{"num_hidden_layers": 20, "attn_scale": 0.177, "dataset": "wikipedia_en"}
Each number is 50 + 15 x the weight over the matrix's rms, rounded and kept within 0 to 99. Layers, rows and columns count from 0.

# up: layer 9 MLP up, 512x128, rms 0.272, rows 244-296, columns 64-127
# down: layer 9 MLP down (transposed), 512x128, rms 0.205, rows 244-295, columns 64-127
up244:54 48 36 82 50 57 40 58 53 33 48 46 62 66 55 59 40 50 53 60 52 56 50 43 69 51 63 39 48 37 51 39 61 64 60 33 47 41 51 57 44 41 60 64 59 61 48 52 65 49 67 49 68 22 59 36 64 43 51 44 48 83 57 62
down244:55 58 46 25 58 41 63 50 32 45 33 62 63 32 39 50 51 53 46 33 66 41 64 43 44 67 37 38 57 56 44 52 37 22 42 75 40 51 43 40 43 61 59 68 46 47 38 55 55 51 52 43 55 44 42 50 53 63 55 33 37 44 40 32
up245:35 66 30 59 30 68 38 49 60 57 56 66 36 59 80 69 52 49 57 65 20 45 37 52 48 33 77 53 65 78 68 28 28 49 82 59 58 49 64 48 52 63 26 40 28 42 70 42 56 58 48 87 50 73 63 44 63 53 51 36 51 49 30 31
down245:53 63 36 53 79 49 43 28 75 67 35 46 68 31 49 85 43 12 68 51 46 41 74 78 44 42 28 98 41 65 41 43 40 62 36 25 49 67 53 38 64 44 57 52 57 55 46 26 56 31 43 40 50 61 51 70 44 67 48 40 64 59 69 56
up246:40 49 56 24 39 42 46 45 29 45 39 16 48 51 96 53 58 41 54 26 31 40 63 48 56 52 55 47 60 49 50 38 31 47 68 51 47 62 57 29 44 76 62 50 09 39 61 58 36 50 50 54 52 52 59 44 53 71 39 77 54 44 52 49
down246:55 53 63 67 27 61 42 45 50 67 62 49 69 50 50 45 63 77 18 54 59 35 29 49 55 62 89 53 63 45 14 52 52 45 74 51 54 65 60 27 43 60 68 59 56 64 46 51 31 68 63 39 51 63 78 54 74 36 68 46 49 57 48 49
up247:41 25 34 50 49 69 65 66 53 81 51 73 56 43 43 34 34 60 67 39 62 94 52 38 48 76 32 79 54 42 48 51 61 15 31 74 46 60 15 37 75 34 23 51 33 49 86 39 91 73 87 48 39 62 44 59 60 32 47 52 49 48 52 38
down247:27 47 43 29 47 47 38 78 58 28 39 40 62 70 12 36 84 37 58 75 85 33 68 41 32 67 48 67 50 50 56 25 23 65 36 46 68 05 52 46 61 65 53 44 42 26 63 22 55 51 38 53 63 57 88 14 41 58 61 34 45 58 79 58
up248:38 24 68 39 44 35 65 70 44 55 69 62 51 42 27 29 22 49 70 59 49 65 39 47 44 56 29 20 49 33 56 55 53 69 65 35 30 56 53 51 75 38 33 49 57 59 73 45 35 79 29 51 35 40 43 65 55 50 35 68 44 46 72 57
down248:33 46 76 22 32 58 37 38 17 47 49 60 76 38 39 44 40 55 34 83 62 26 28 72 55 43 61 25 71 41 57 66 65 15 51 63 42 32 69 51 50 36 62 46 45 33 50 14 58 77 51 48 45 52 55 38 54 32 42 58 61 41 49 63
up249:48 51 40 33 39 47 66 48 67 47 47 75 49 61 43 50 41 51 54 49 02 61 65 59 59 71 44 39 45 60 31 50 76 61 67 32 51 37 42 29 45 36 62 97 39 42 68 55 36 44 37 62 46 37 54 58 50 24 57 54 60 69 75 38
down249:56 42 77 59 36 73 33 39 27 52 62 57 69 69 48 57 53 77 47 20 47 52 56 59 46 28 41 40 63 22 35 67 33 65 38 43 56 66 53 59 38 28 46 43 48 70 70 17 47 57 51 46 52 51 48 53 21 45 42 55 50 49 36 74
up250:33 36 67 42 66 56 59 30 32 49 49 57 58 60 60 54 32 54 62 46 42 46 10 48 37 50 47 55 40 57 32 41 88 58 44 42 24 65 58 36 30 63 47 61 78 36 37 62 58 65 37 51 50 36 32 35 29 26 55 60 42 53 43 66
down250:54 40 51 58 60 49 34 56 54 67 52 66 31 41 57 75 41 38 22 58 63 68 66 42 56 66 47 47 68 68 58 56 43 49 39 49 47 98 34 58 73 29 48 43 60 55 60 53 45 29 42 59 21 55 72 51 37 59 33 45 26 24 44 56
up251:39 62 36 75 63 78 55 44 38 57 70 29 45 65 75 58 55 51 55 45 24 34 48 99 40 57 33 57 57 42 72 66 15 67 97 71 72 41 77 43 52 68 16 50 46 57 31 59 33 25 22 55 66 37 37 56 48 73 58 40 53 67 75 28
down251:55 65 30 30 34 53 53 28 38 57 65 34 23 50 76 48 82 42 67 61 64 20 34 59 59 40 49 50 66 66 49 40 35 28 75 74 31 42 88 41 68 64 62 36 32 57 68 49 27 63 70 50 72 52 60 56 51 49 59 34 38 45 52 42
up252:73 49 26 73 47 59 23 61 35 45 49 59 41 60 62 31 55 37 78 70 30 53 44 51 51 44 46 77 72 76 55 64 47 62 15 33 61 36 48 46 34 70 20 38 54 18 33 50 11 82 47 46 72 55 47 55 43 63 45 80 46 35 33 65
down252:74 51 33 55 35 65 42 43 66 19 48 36 63 34 68 63 50 58 38 53 56 46 32 44 65 45 15 32 57 31 37 70 44 21 41 27 53 50 67 57 36 75 41 58 37 43 34 40 35 33 36 21 45 52 60 47 82 58 48 58 86 40 18 55
up253:73 71 37 76 34 61 25 41 42 60 43 45 65 53 34 36 56 50 37 49 29 54 62 53 48 36 45 38 50 44 26 50 48 59 58 49 62 59 67 48 59 17 39 47 58 44 52 44 44 37 64 49 73 55 41 35 28 39 34 36 65 55 52 60
down253:41 62 69 70 54 49 54 60 61 58 62 36 61 75 31 54 24 55 58 58 57 38 44 27 18 67 67 45 43 57 46 31 27 49 54 24 72 42 43 46 40 63 60 28 61 79 73 49 20 36 43 55 58 43 61 61 55 38 71 63 66 48 47 56
up254:64 33 31 37 83 58 83 66 65 46 53 34 28 50 51 51 77 42 60 43 50 49 19 60 53 54 61 47 49 51 39 76 78 60 92 44 49 57 29 55 87 62 56 28 46 55 38 60 51 55 51 29 00 61 65 46 29 48 54 44 52 23 52 13
down254:64 44 61 34 62 51 49 37 40 60 17 50 03 59 32 56 52 56 53 46 60 54 19 95 48 35 69 71 81 61 63 53 66 58 51 54 67 42 72 40 56 67 29 27 53 51 42 53 74 38 44 47 34 63 85 75 26 47 47 64 63 67 04 79
up255:58 47 32 55 68 57 21 39 32 28 59 39 58 33 42 54 64 41 66 56 73 59 49 26 28 22 38 70 65 57 50 26 50 34 58 65 21 61 48 65 66 57 63 54 40 57 59 44 66 49 64 44 56 83 45 27 39 48 34 70 48 47 45 58
down255:67 61 61 61 65 70 61 59 37 44 39 39 56 65 74 74 69 56 45 54 53 65 50 59 57 42 47 65 55 46 26 47 43 14 61 57 51 51 48 35 63 52 61 49 57 63 56 47 48 59 47 50 20 42 33 66 43 56 27 40 34 44 49 36
up256:59 23 60 24 43 43 56 53 07 54 39 38 44 51 72 31 46 41 71 20 40 61 43 68 66 31 32 30 89 45 52 51 33 36 75 54 31 42 58 26 69 89 50 60 19 44 47 76 36 71 26 71 66 50 21 34 59 44 63 49 53 31 55 84
down256:41 59 48 52 75 71 48 49 33 53 53 48 51 30 51 36 55 60 58 49 46 66 24 40 66 42 30 63 66 59 41 65 47 55 55 51 47 53 27 59 45 52 73 49 67 51 53 42 26 30 48 54 40 51 43 56 42 42 41 56 53 57 63 57
up257:86 45 64 57 45 28 92 36 36 43 62 45 52 20 32 38 34 44 62 26 56 58 48 62 55 53 59 32 68 50 45 42 69 90 59 24 51 30 52 51 46 48 43 88 34 62 20 37 22 54 36 56 49 59 44 27 40 64 59 54 52 34 49 40
down257:78 58 59 36 57 45 84 41 53 40 35 39 69 21 39 51 57 52 65 59 41 48 44 67 22 46 46 56 68 31 53 51 41 62 59 59 76 59 42 71 20 39 42 63 33 56 53 63 35 50 08 30 47 37 39 42 47 60 45 33 32 47 56 51
up258:22 35 38 59 54 28 43 54 23 43 42 47 70 45 56 72 65 56 59 53 19 61 59 29 35 53 36 61 57 50 72 44 51 86 24 32 50 45 47 62 67 64 45 46 53 44 84 57 40 47 30 54 54 71 56 33 40 61 47 44 53 74 58 23
down258:40 46 43 61 38 60 44 83 43 59 52 42 45 59 70 24 49 56 48 23 48 45 50 40 49 39 42 39 66 49 47 62 62 56 47 52 69 66 56 47 76 79 27 57 35 40 61 53 52 41 41 63 61 60 37 39 45 22 51 86 55 59 35 41
up259:38 55 40 41 47 24 48 48 63 30 86 46 56 18 35 72 37 60 38 49 46 53 33 54 36 64 64 44 56 34 35 42 84 53 48 52 52 73 58 40 57 17 80 63 27 38 37 70 77 34 44 39 46 49 55 68 53 54 43 66 44 52 72 12
down259:51 63 74 44 56 48 58 26 57 30 66 28 29 73 49 46 72 72 55 54 58 61 75 32 44 48 20 64 68 34 51 74 48 29 64 54 57 42 68 30 28 41 28 35 57 59 50 32 30 35 38 48 40 25 28 75 52 33 41 72 52 50 47 49
up260:40 35 38 60 26 22 47 50 47 69 38 58 42 86 35 65 81 58 60 58 60 34 40 37 36 70 34 35 52 47 73 27 42 29 38 39 54 49 38 36 28 42 43 51 56 48 44 43 64 44 58 50 41 39 32 26 84 37 53 51 39 52 51 49
down260:14 46 37 59 60 41 47 35 53 52 34 42 59 31 48 34 43 53 65 44 34 45 40 34 65 50 41 41 66 66 52 39 45 44 76 47 46 49 51 48 51 21 55 64 43 50 55 29 45 50 50 40 56 50 82 39 49 71 29 38 41 57 44 32
up261:42 46 50 49 40 74 55 71 39 46 68 56 49 70 41 61 47 30 50 39 56 59 71 58 00 47 45 57 70 60 49 74 63 31 63 43 28 41 66 36 50 59 54 55 58 63 66 42 23 85 54 70 15 67 69 59 44 33 70 74 37 44 47 54
down261:12 57 81 52 41 67 58 56 42 37 62 37 56 41 48 31 49 37 75 52 85 45 65 23 53 64 32 79 52 31 13 51 68 75 56 52 55 62 46 39 45 20 47 34 57 56 49 54 62 41 38 51 60 68 43 76 52 37 69 54 52 46 61 62
up262:52 35 67 60 37 44 54 44 26 21 54 39 33 29 42 74 49 45 61 44 41 50 62 63 34 64 35 72 63 42 52 52 46 58 46 59 57 62 48 42 37 55 57 31 46 56 72 50 42 52 29 47 36 54 46 35 66 58 69 59 63 40 72 21
down262:52 36 41 61 68 48 37 75 55 50 55 39 68 61 58 61 39 42 40 59 64 38 53 45 51 61 41 49 69 53 29 45 27 89 35 58 37 71 62 62 66 42 49 25 47 63 34 88 28 40 48 43 39 51 35 21 63 38 36 43 43 42 38 74
up263:33 64 47 50 52 43 48 66 78 71 40 59 45 21 56 74 51 75 75 43 85 29 48 41 45 61 50 46 70 50 83 60 33 57 66 54 36 39 41 32 65 30 63 36 48 31 45 55 47 67 61 42 40 43 52 43 49 39 69 46 51 87 43 70
down263:55 85 42 65 47 37 43 40 49 59 41 40 53 49 42 45 63 37 68 62 45 47 48 66 59 42 61 89 56 40 33 38 42 57 58 45 52 63 38 56 30 59 41 50 67 47 40 60 46 38 72 44 38 51 68 62 44 56 73 59 28 42 60 62
up264:30 47 50 63 52 62 44 47 43 75 89 44 47 64 73 40 40 44 80 69 63 57 39 73 32 90 54 46 37 40 50 35 16 43 52 61 80 53 36 68 62 54 49 36 62 25 49 75 34 39 55 83 41 49 66 49 68 71 57 59 41 59 51 56
down264:71 19 55 55 75 30 48 25 25 40 63 68 64 53 59 77 71 59 36 37 74 78 66 51 20 73 52 37 56 57 66 43 34 48 32 49 52 54 52 50 53 33 72 43 39 86 65 44 50 33 80 49 15 23 60 46 54 56 58 60 60 77 57 52
up265:49 38 45 67 49 62 19 53 69 40 66 47 36 51 43 64 39 31 52 58 53 46 37 26 56 38 30 31 42 67 55 49 70 30 79 66 38 38 31 42 67 33 49 64 58 40 54 58 60 55 40 47 55 46 45 45 81 35 45 67 56 48 74 54
down265:40 53 65 41 67 45 45 52 74 51 54 36 53 61 64 50 64 55 49 48 40 59 22 52 46 61 54 73 24 54 59 38 29 69 47 54 55 37 38 64 45 41 43 69 68 59 43 81 17 47 72 77 70 47 50 45 37 52 43 39 73 57 36 50
up266:37 47 50 94 70 18 49 52 59 47 34 93 62 53 54 31 74 39 78 28 44 32 56 61 40 26 38 48 44 24 62 54 34 40 24 55 51 44 54 55 52 42 53 64 53 56 50 50 43 60 55 51 42 56 43 70 70 28 59 82 75 58 34 69
down266:42 36 45 53 50 46 78 60 54 64 51 30 42 58 40 14 54 56 54 62 72 45 71 61 50 79 52 25 67 80 64 38 16 45 31 57 58 31 60 57 60 60 51 45 50 49 37 57 40 51 72 60 47 69 76 53 55 44 15 70 55 47 67 54
up267:61 31 40 59 50 34 42 37 53 61 50 55 31 38 82 43 54 58 39 63 59 44 08 62 66 55 89 29 51 48 39 38 56 75 58 63 71 48 60 53 41 38 26 33 47 61 56 69 47 53 66 63 09 77 57 41 72 62 44 53 54 28 48 49
down267:25 91 43 61 29 66 60 59 73 55 24 47 67 46 46 47 62 83 35 37 77 43 46 23 65 64 58 31 42 56 63 59 58 61 11 36 82 53 67 45 38 40 43 47 23 57 26 57 34 30 44 66 58 52 52 37 60 60 36 41 45 39 48 50
up268:48 66 47 65 44 57 60 54 37 45 27 48 47 39 54 56 43 42 69 41 59 64 32 57 39 59 58 34 37 38 72 29 61 34 54 49 39 53 59 49 35 67 59 47 41 55 29 39 22 45 26 56 18 48 55 60 66 41 61 61 43 77 38 46
down268:43 31 60 39 47 61 36 56 72 58 37 47 38 68 35 48 68 50 46 50 48 33 37 36 62 56 60 61 66 59 40 57 43 48 19 50 66 60 45 25 67 53 53 25 29 49 51 50 65 39 71 37 44 50 40 77 62 44 38 36 50 63 31 62
up269:69 33 46 45 52 33 70 53 42 25 43 28 63 47 41 77 59 28 51 34 64 83 37 40 20 52 48 30 66 74 50 40 59 40 50 62 13 40 65 59 67 46 49 56 62 47 47 51 60 53 37 15 77 62 43 68 78 73 63 37 28 62 63 62
down269:82 26 38 36 55 22 46 50 63 61 49 59 32 35 51 50 65 34 75 57 50 55 60 75 37 67 69 62 45 59 40 73 85 62 70 34 76 75 37 55 61 61 53 36 46 67 38 50 51 24 54 62 50 53 68 80 43 41 70 25 46 43 67 54
up270:28 52 54 57 56 38 50 47 46 17 58 42 51 56 82 74 66 45 42 57 57 50 46 48 38 58 08 50 33 30 41 57 44 64 52 43 05 61 55 62 56 46 61 79 57 78 59 67 49 53 86 28 33 29 44 46 41 14 30 35 40 65 61 74
down270:41 77 15 55 47 53 24 44 17 46 55 39 28 56 63 70 49 48 42 45 36 40 64 43 58 38 40 52 71 55 45 53 24 54 47 86 38 71 27 34 71 53 63 48 82 34 61 48 65 61 73 35 48 40 47 43 39 63 46 43 71 68 43 48
up271:57 36 44 69 63 47 46 45 26 89 41 55 61 63 42 46 36 34 51 68 41 45 34 38 63 38 66 41 13 43 48 52 63 13 21 36 46 46 49 38 60 51 54 53 67 52 46 48 79 35 57 47 60 70 67 26 40 50 44 51 42 40 56 49
down271:48 54 52 52 54 51 39 33 36 92 30 51 55 48 66 20 56 46 30 46 42 45 60 51 47 67 54 50 40 62 38 50 53 47 66 38 58 40 56 86 57 52 48 37 65 51 61 43 66 37 34 48 41 44 51 43 37 59 29 35 56 46 41 66
up272:52 38 65 70 44 39 53 63 69 65 56 42 57 52 38 44 38 38 59 55 27 57 50 41 56 44 55 26 39 43 63 51 55 54 44 29 48 28 63 51 43 62 13 40 17 51 61 66 48 63 20 16 43 57 19 61 58 62 43 70 26 58 54 60
down272:62 35 25 23 34 47 43 28 59 62 29 39 70 33 43 56 45 28 51 33 30 51 49 45 53 43 29 81 74 51 32 46 16 42 59 47 28 64 77 48 49 52 51 28 33 63 14 42 34 39 30 61 43 75 58 34 61 39 71 53 40 66 36 67
up273:61 56 69 52 44 45 29 65 36 56 43 61 55 50 72 54 62 48 55 23 50 38 52 42 34 23 57 40 49 38 44 67 44 51 62 54 57 60 49 63 14 44 37 55 50 56 46 55 49 57 35 62 59 45 42 50 46 27 64 64 44 64 58 55
down273:65 41 49 42 48 45 35 44 59 52 69 53 67 60 64 53 53 44 46 54 57 30 55 15 38 52 33 77 48 70 33 42 45 46 50 84 45 56 46 21 54 45 53 53 62 64 51 51 40 55 46 37 50 52 56 48 32 74 57 56 45 63 48 48
up274:34 32 54 66 50 54 38 62 36 51 48 55 13 46 34 37 48 60 38 78 37 44 52 58 43 48 38 53 79 63 46 52 51 65 27 56 55 56 60 55 47 56 63 52 39 64 41 69 35 68 36 50 53 84 58 62 52 88 53 69 64 48 63 51
down274:33 51 43 33 32 46 64 49 50 65 55 73 30 28 60 65 42 42 62 37 61 40 51 56 49 64 55 54 62 56 27 42 61 68 50 43 69 65 46 53 61 38 56 44 69 37 64 29 56 54 68 57 37 59 55 45 58 48 54 62 59 55 19 37
up275:69 45 57 66 73 43 46 69 19 42 66 66 73 42 44 35 63 42 26 83 44 62 33 42 40 59 51 62 52 47 31 49 56 73 06 47 52 62 36 55 73 60 68 49 69 38 69 97 63 52 37 27 53 47 42 55 40 56 37 61 52 57 55 31
down275:56 68 55 33 40 28 64 78 54 55 43 25 46 67 61 31 36 45 71 35 65 44 43 82 43 66 47 36 35 23 45 41 77 34 55 67 42 70 42 55 39 49 74 25 49 32 44 62 29 52 62 52 44 41 55 69 59 63 59 59 60 51 57 25
up276:30 69 47 52 33 67 22 33 28 71 64 53 50 23 32 20 47 31 59 55 66 55 59 65 57 52 64 49 34 45 38 56 61 49 29 59 80 67 65 57 68 74 37 59 38 55 70 72 46 58 59 50 51 49 40 48 54 73 41 48 51 48 35 43
down276:24 22 45 65 70 30 52 47 44 51 54 32 48 41 42 66 65 61 61 39 24 23 45 40 62 46 82 55 14 51 44 45 42 64 70 55 46 51 73 54 44 54 55 41 72 92 70 58 43 62 48 67 25 62 37 68 50 33 62 37 53 43 60 95
up277:44 60 59 52 51 71 66 60 82 49 52 48 59 11 67 63 53 44 59 49 44 46 44 66 34 16 51 57 61 60 54 34 31 51 63 48 49 32 59 49 61 51 54 68 40 71 68 45 39 46 63 37 41 43 46 40 44 49 59 31 37 54 57 67
down277:61 69 62 65 48 48 61 48 52 67 52 67 54 58 46 48 53 34 50 50 43 52 71 56 72 56 68 49 49 67 30 83 45 60 38 45 95 52 81 54 52 62 44 67 52 65 70 61 40 27 46 38 25 52 63 50 26 55 39 55 35 57 64 65
up278:61 61 42 53 47 52 61 57 59 55 61 34 38 53 60 37 69 61 61 42 42 51 37 53 60 52 68 24 71 28 60 41 43 58 89 68 64 39 54 54 51 50 38 51 44 61 57 44 49 66 68 30 58 40 49 56 66 49 45 33 77 64 52 41
down278:35 47 56 34 68 34 31 56 65 65 47 82 51 64 57 60 29 54 57 51 43 59 37 39 20 52 48 55 34 52 37 49 57 56 64 53 53 22 56 09 44 70 63 47 31 39 57 63 35 39 35 58 66 49 42 74 59 63 60 29 53 36 60 50
up279:59 39 45 55 00 68 70 54 67 39 41 56 76 73 45 53 50 48 33 53 43 64 42 74 60 42 60 42 56 39 61 54 53 35 67 61 48 60 48 27 27 46 33 53 36 41 37 34 52 48 48 61 62 40 49 56 53 56 44 57 33 46 38 43
down279:37 17 57 82 64 50 46 35 51 46 62 48 41 22 36 54 37 56 53 56 65 41 41 57 54 64 59 93 45 53 39 40 39 19 37 55 51 74 46 51 39 57 66 40 38 60 38 47 53 39 41 40 56 53 50 46 48 47 41 36 76 36 34 53
up280:52 60 40 66 51 51 37 35 52 48 60 49 32 89 45 33 49 37 44 36 50 69 43 39 38 60 40 40 19 59 76 48 33 24 30 74 52 39 38 28 58 76 44 91 48 53 77 53 38 58 35 54 41 21 45 73 30 49 58 36 36 60 65 42
down280:34 13 58 65 54 82 74 48 61 27 22 57 40 36 31 16 47 54 32 48 59 42 61 49 46 73 69 47 37 44 44 19 15 61 28 55 36 93 46 63 56 64 27 61 64 49 45 32 41 59 54 40 47 81 42 55 39 61 71 41 36 71 45 59
up281:42 65 54 41 73 43 63 54 44 58 30 59 51 41 55 46 33 62 49 68 60 52 37 41 60 66 39 24 35 56 61 63 55 70 46 71 68 42 47 48 40 61 59 55 34 46 61 77 49 57 50 60 51 63 47 26 43 59 30 40 59 49 44 56
down281:37 50 34 47 52 68 41 47 65 79 60 40 54 46 50 58 52 46 65 84 41 52 43 64 48 73 56 64 53 57 48 66 50 69 45 46 41 60 56 45 49 56 65 28 79 67 58 35 37 40 51 32 60 38 41 69 57 16 58 75 43 20 26 37
up282:47 61 44 63 70 41 69 42 52 58 30 59 44 46 99 64 47 37 52 54 43 53 45 51 49 34 37 49 53 70 40 56 59 41 38 75 48 65 68 38 63 54 48 47 22 33 55 75 55 50 81 58 63 55 49 58 34 53 50 44 48 34 75 70
down282:49 66 61 45 48 50 39 63 53 40 74 59 46 44 43 23 27 64 47 42 39 53 10 35 62 71 43 54 56 61 41 49 59 43 34 67 49 38 44 38 36 24 10 66 62 43 26 67 65 56 28 57 29 57 41 49 40 51 74 51 43 44 27 59
up283:38 50 72 41 23 41 68 55 64 55 65 41 47 47 57 49 27 34 48 72 36 37 47 30 37 65 52 42 42 47 55 77 62 60 50 31 57 62 51 36 34 63 60 61 59 77 67 64 25 40 50 49 04 57 46 46 80 64 35 74 32 43 43 49
down283:34 70 39 39 40 74 63 55 73 79 59 40 39 54 43 64 47 53 67 75 53 39 29 32 70 61 49 60 44 49 70 40 71 69 40 64 46 68 72 47 57 33 55 36 44 34 45 42 29 37 34 41 47 42 36 62 59 42 61 39 39 59 69 44
up284:40 56 77 52 77 44 59 53 59 37 49 57 11 27 35 45 63 37 57 66 30 42 54 63 31 55 34 60 48 28 63 49 63 31 65 55 76 68 53 46 39 59 34 52 61 69 59 43 35 47 69 51 51 70 54 49 42 65 58 47 59 47 63 22
down284:44 39 50 46 65 57 37 40 52 63 45 49 62 53 65 56 48 46 39 45 75 39 72 44 36 62 38 62 44 43 46 66 30 52 36 24 79 54 66 38 40 55 65 42 31 45 33 30 52 37 49 45 70 38 63 53 53 52 39 22 56 54 66 50
up285:61 48 57 59 49 28 48 38 72 52 34 32 27 34 64 66 53 43 52 32 31 56 48 29 28 41 77 45 47 48 39 62 46 63 63 39 64 61 67 56 50 59 57 67 74 60 49 28 46 51 39 35 45 55 61 61 74 49 62 63 68 48 47 48
down285:62 65 41 52 47 50 30 42 72 65 50 44 74 49 59 63 48 43 57 46 55 59 28 41 54 26 37 62 56 36 41 52 35 57 58 45 40 52 55 63 41 46 28 40 51 75 42 66 51 32 84 45 66 47 71 23 14 41 40 42 37 58 48 55
up286:60 67 44 53 43 61 45 53 60 55 52 55 64 55 41 32 57 72 48 49 52 53 56 65 37 49 56 43 42 50 52 58 44 44 48 41 79 60 32 53 67 51 53 64 41 61 72 80 54 63 53 49 53 51 57 41 45 69 50 46 40 40 61 61
down286:53 27 58 35 50 21 47 52 47 70 51 40 58 43 50 62 36 62 54 63 73 59 37 61 52 81 34 51 62 61 41 45 47 52 52 76 39 54 39 64 50 44 66 34 53 17 37 31 51 51 24 47 47 37 48 56 34 49 32 53 65 45 64 64
up287:59 46 37 69 56 71 33 69 49 37 39 58 50 41 47 31 22 58 27 44 40 48 67 56 27 30 73 54 49 52 54 50 58 32 30 29 19 42 66 51 46 47 37 38 74 73 89 70 51 86 45 53 43 45 18 50 57 54 55 87 40 42 40 65
down287:49 60 59 39 75 57 21 50 47 41 54 40 38 59 46 24 56 34 54 50 56 67 32 51 53 53 60 55 29 79 52 21 41 35 53 37 35 36 58 25 57 69 33 40 70 64 51 77 57 59 56 61 52 34 47 50 40 26 40 66 23 63 38 86
up288:58 50 51 61 58 50 47 37 64 49 54 40 06 21 46 59 35 48 50 43 39 61 45 61 40 37 63 60 05 71 64 78 92 39 45 47 52 57 56 41 42 66 67 57 72 43 52 65 75 48 49 34 38 31 38 55 37 51 39 46 45 47 99 40
down288:04 37 23 44 63 51 77 54 64 71 34 27 20 64 51 46 36 59 70 52 49 24 33 12 33 36 66 45 42 54 92 68 61 36 59 52 55 41 81 71 63 65 30 54 70 23 71 79 52 53 42 53 67 43 41 90 19 68 33 39 76 58 55 60
up289:60 46 58 21 75 67 54 43 57 49 44 52 46 53 64 45 33 62 42 68 54 34 67 42 37 19 35 49 47 32 36 55 48 09 52 48 57 47 30 34 68 21 58 80 50 45 50 60 40 56 38 45 61 62 43 46 42 42 60 74 54 51 46 59
down289:55 28 47 41 19 45 42 52 56 52 73 47 44 46 41 55 35 42 74 70 37 28 48 49 25 68 67 49 72 64 67 54 20 46 21 73 41 61 28 67 37 25 52 31 54 57 62 35 42 05 43 30 65 34 57 51 41 56 35 65 32 26 42 68
up290:39 66 64 47 43 25 42 56 53 62 41 21 48 57 47 55 27 46 37 48 50 43 17 38 59 71 79 53 36 25 63 44 56 54 50 42 64 49 74 50 58 47 63 61 64 54 65 58 54 63 53 61 46 75 56 65 66 58 67 43 68 46 46 54
down290:54 39 40 51 42 66 43 65 54 36 33 43 47 24 60 61 48 36 52 44 55 56 45 67 63 83 53 53 26 53 35 28 55 47 72 54 54 64 60 50 60 67 57 28 50 64 56 33 51 22 38 51 30 43 23 45 47 42 53 07 53 31 51 75
up291:51 63 50 61 73 26 59 48 58 59 78 63 64 59 44 54 36 46 52 25 74 99 35 63 52 38 41 37 54 62 41 54 51 76 58 60 34 67 64 83 49 67 31 53 60 52 60 34 42 48 41 32 66 74 59 58 59 84 43 55 68 56 38 54
down291:80 22 82 43 46 43 47 63 61 35 19 40 62 58 47 44 48 47 40 57 28 52 81 20 39 66 33 29 42 30 46 40 72 56 27 52 37 37 37 63 38 46 30 34 36 79 43 40 66 36 45 57 43 69 58 48 36 69 42 53 63 60 70 38
up292:42 52 39 45 34 66 56 46 62 32 15 51 68 72 45 50 43 57 58 54 43 87 40 57 43 72 52 68 36 65 48 44 60 57 45 90 54 33 47 42 52 62 48 48 34 28 66 69 46 41 67 50 54 50 73 40 40 22 59 47 44 50 49 50
down292:39 68 92 93 50 44 71 27 51 54 69 72 53 86 56 49 67 66 54 57 45 35 45 64 41 64 46 76 66 41 39 35 43 60 29 21 34 57 43 63 49 54 58 55 53 64 59 37 41 70 47 25 54 52 59 55 53 38 25 45 82 52 45 40
up293:34 46 51 00 24 57 29 37 41 12 75 70 31 20 44 35 71 22 37 57 49 43 41 44 56 61 91 43 56 31 56 36 58 74 04 44 61 35 55 58 41 56 58 74 53 66 65 65 38 56 48 41 48 37 11 71 52 43 64 50 82 35 67 49
down293:60 58 32 46 49 37 54 58 29 60 47 24 43 48 44 59 39 51 51 74 44 52 83 37 45 35 30 58 65 59 43 29 58 42 52 71 81 21 52 64 50 37 14 60 33 56 27 51 69 42 59 66 28 31 37 42 37 68 53 59 21 54 50 57
up294:63 53 26 32 64 61 57 58 42 46 21 35 51 48 47 52 49 39 73 24 44 30 40 40 54 61 63 69 70 51 31 39 60 38 32 61 59 60 37 68 63 57 53 63 54 66 41 38 37 43 87 56 25 73 32 66 69 57 52 68 63 29 50 56
down294:30 44 49 62 80 64 48 43 37 31 40 66 63 56 49 79 60 31 39 65 71 25 27 48 26 16 62 27 54 38 53 73 55 31 34 50 74 39 69 85 28 28 64 55 68 41 42 79 82 51 56 22 67 30 45 54 20 44 41 64 16 52 33 73
up295:87 26 48 55 53 62 27 48 36 47 64 74 54 47 65 49 53 44 41 44 41 87 60 48 76 94 36 61 29 51 63 41 43 64 57 53 35 43 55 44 56 60 63 56 67 24 54 38 33 37 74 76 60 47 61 67 64 46 54 58 46 59 73 60
down295:43 61 70 32 26 74 37 40 57 48 59 50 82 87 37 15 32 45 42 34 60 48 18 55 49 48 50 74 63 52 49 32 23 32 40 54 50 99 62 30 55 53 60 72 59 49 43 55 43 44 69 52 37 60 57 62 42 28 46 67 44 70 34 48
up296:31 44 45 73 80 26 70 40 56 68 47 49 40 49 50 44 44 41 45 44 42 52 55 67 43 62 52 43 52 35 51 00 54 60 63 49 63 65 49 68 59 10 54 43 44 35 51 66 58 55 59 65 45 47 65 61 43 53 47 27 62 56 62 68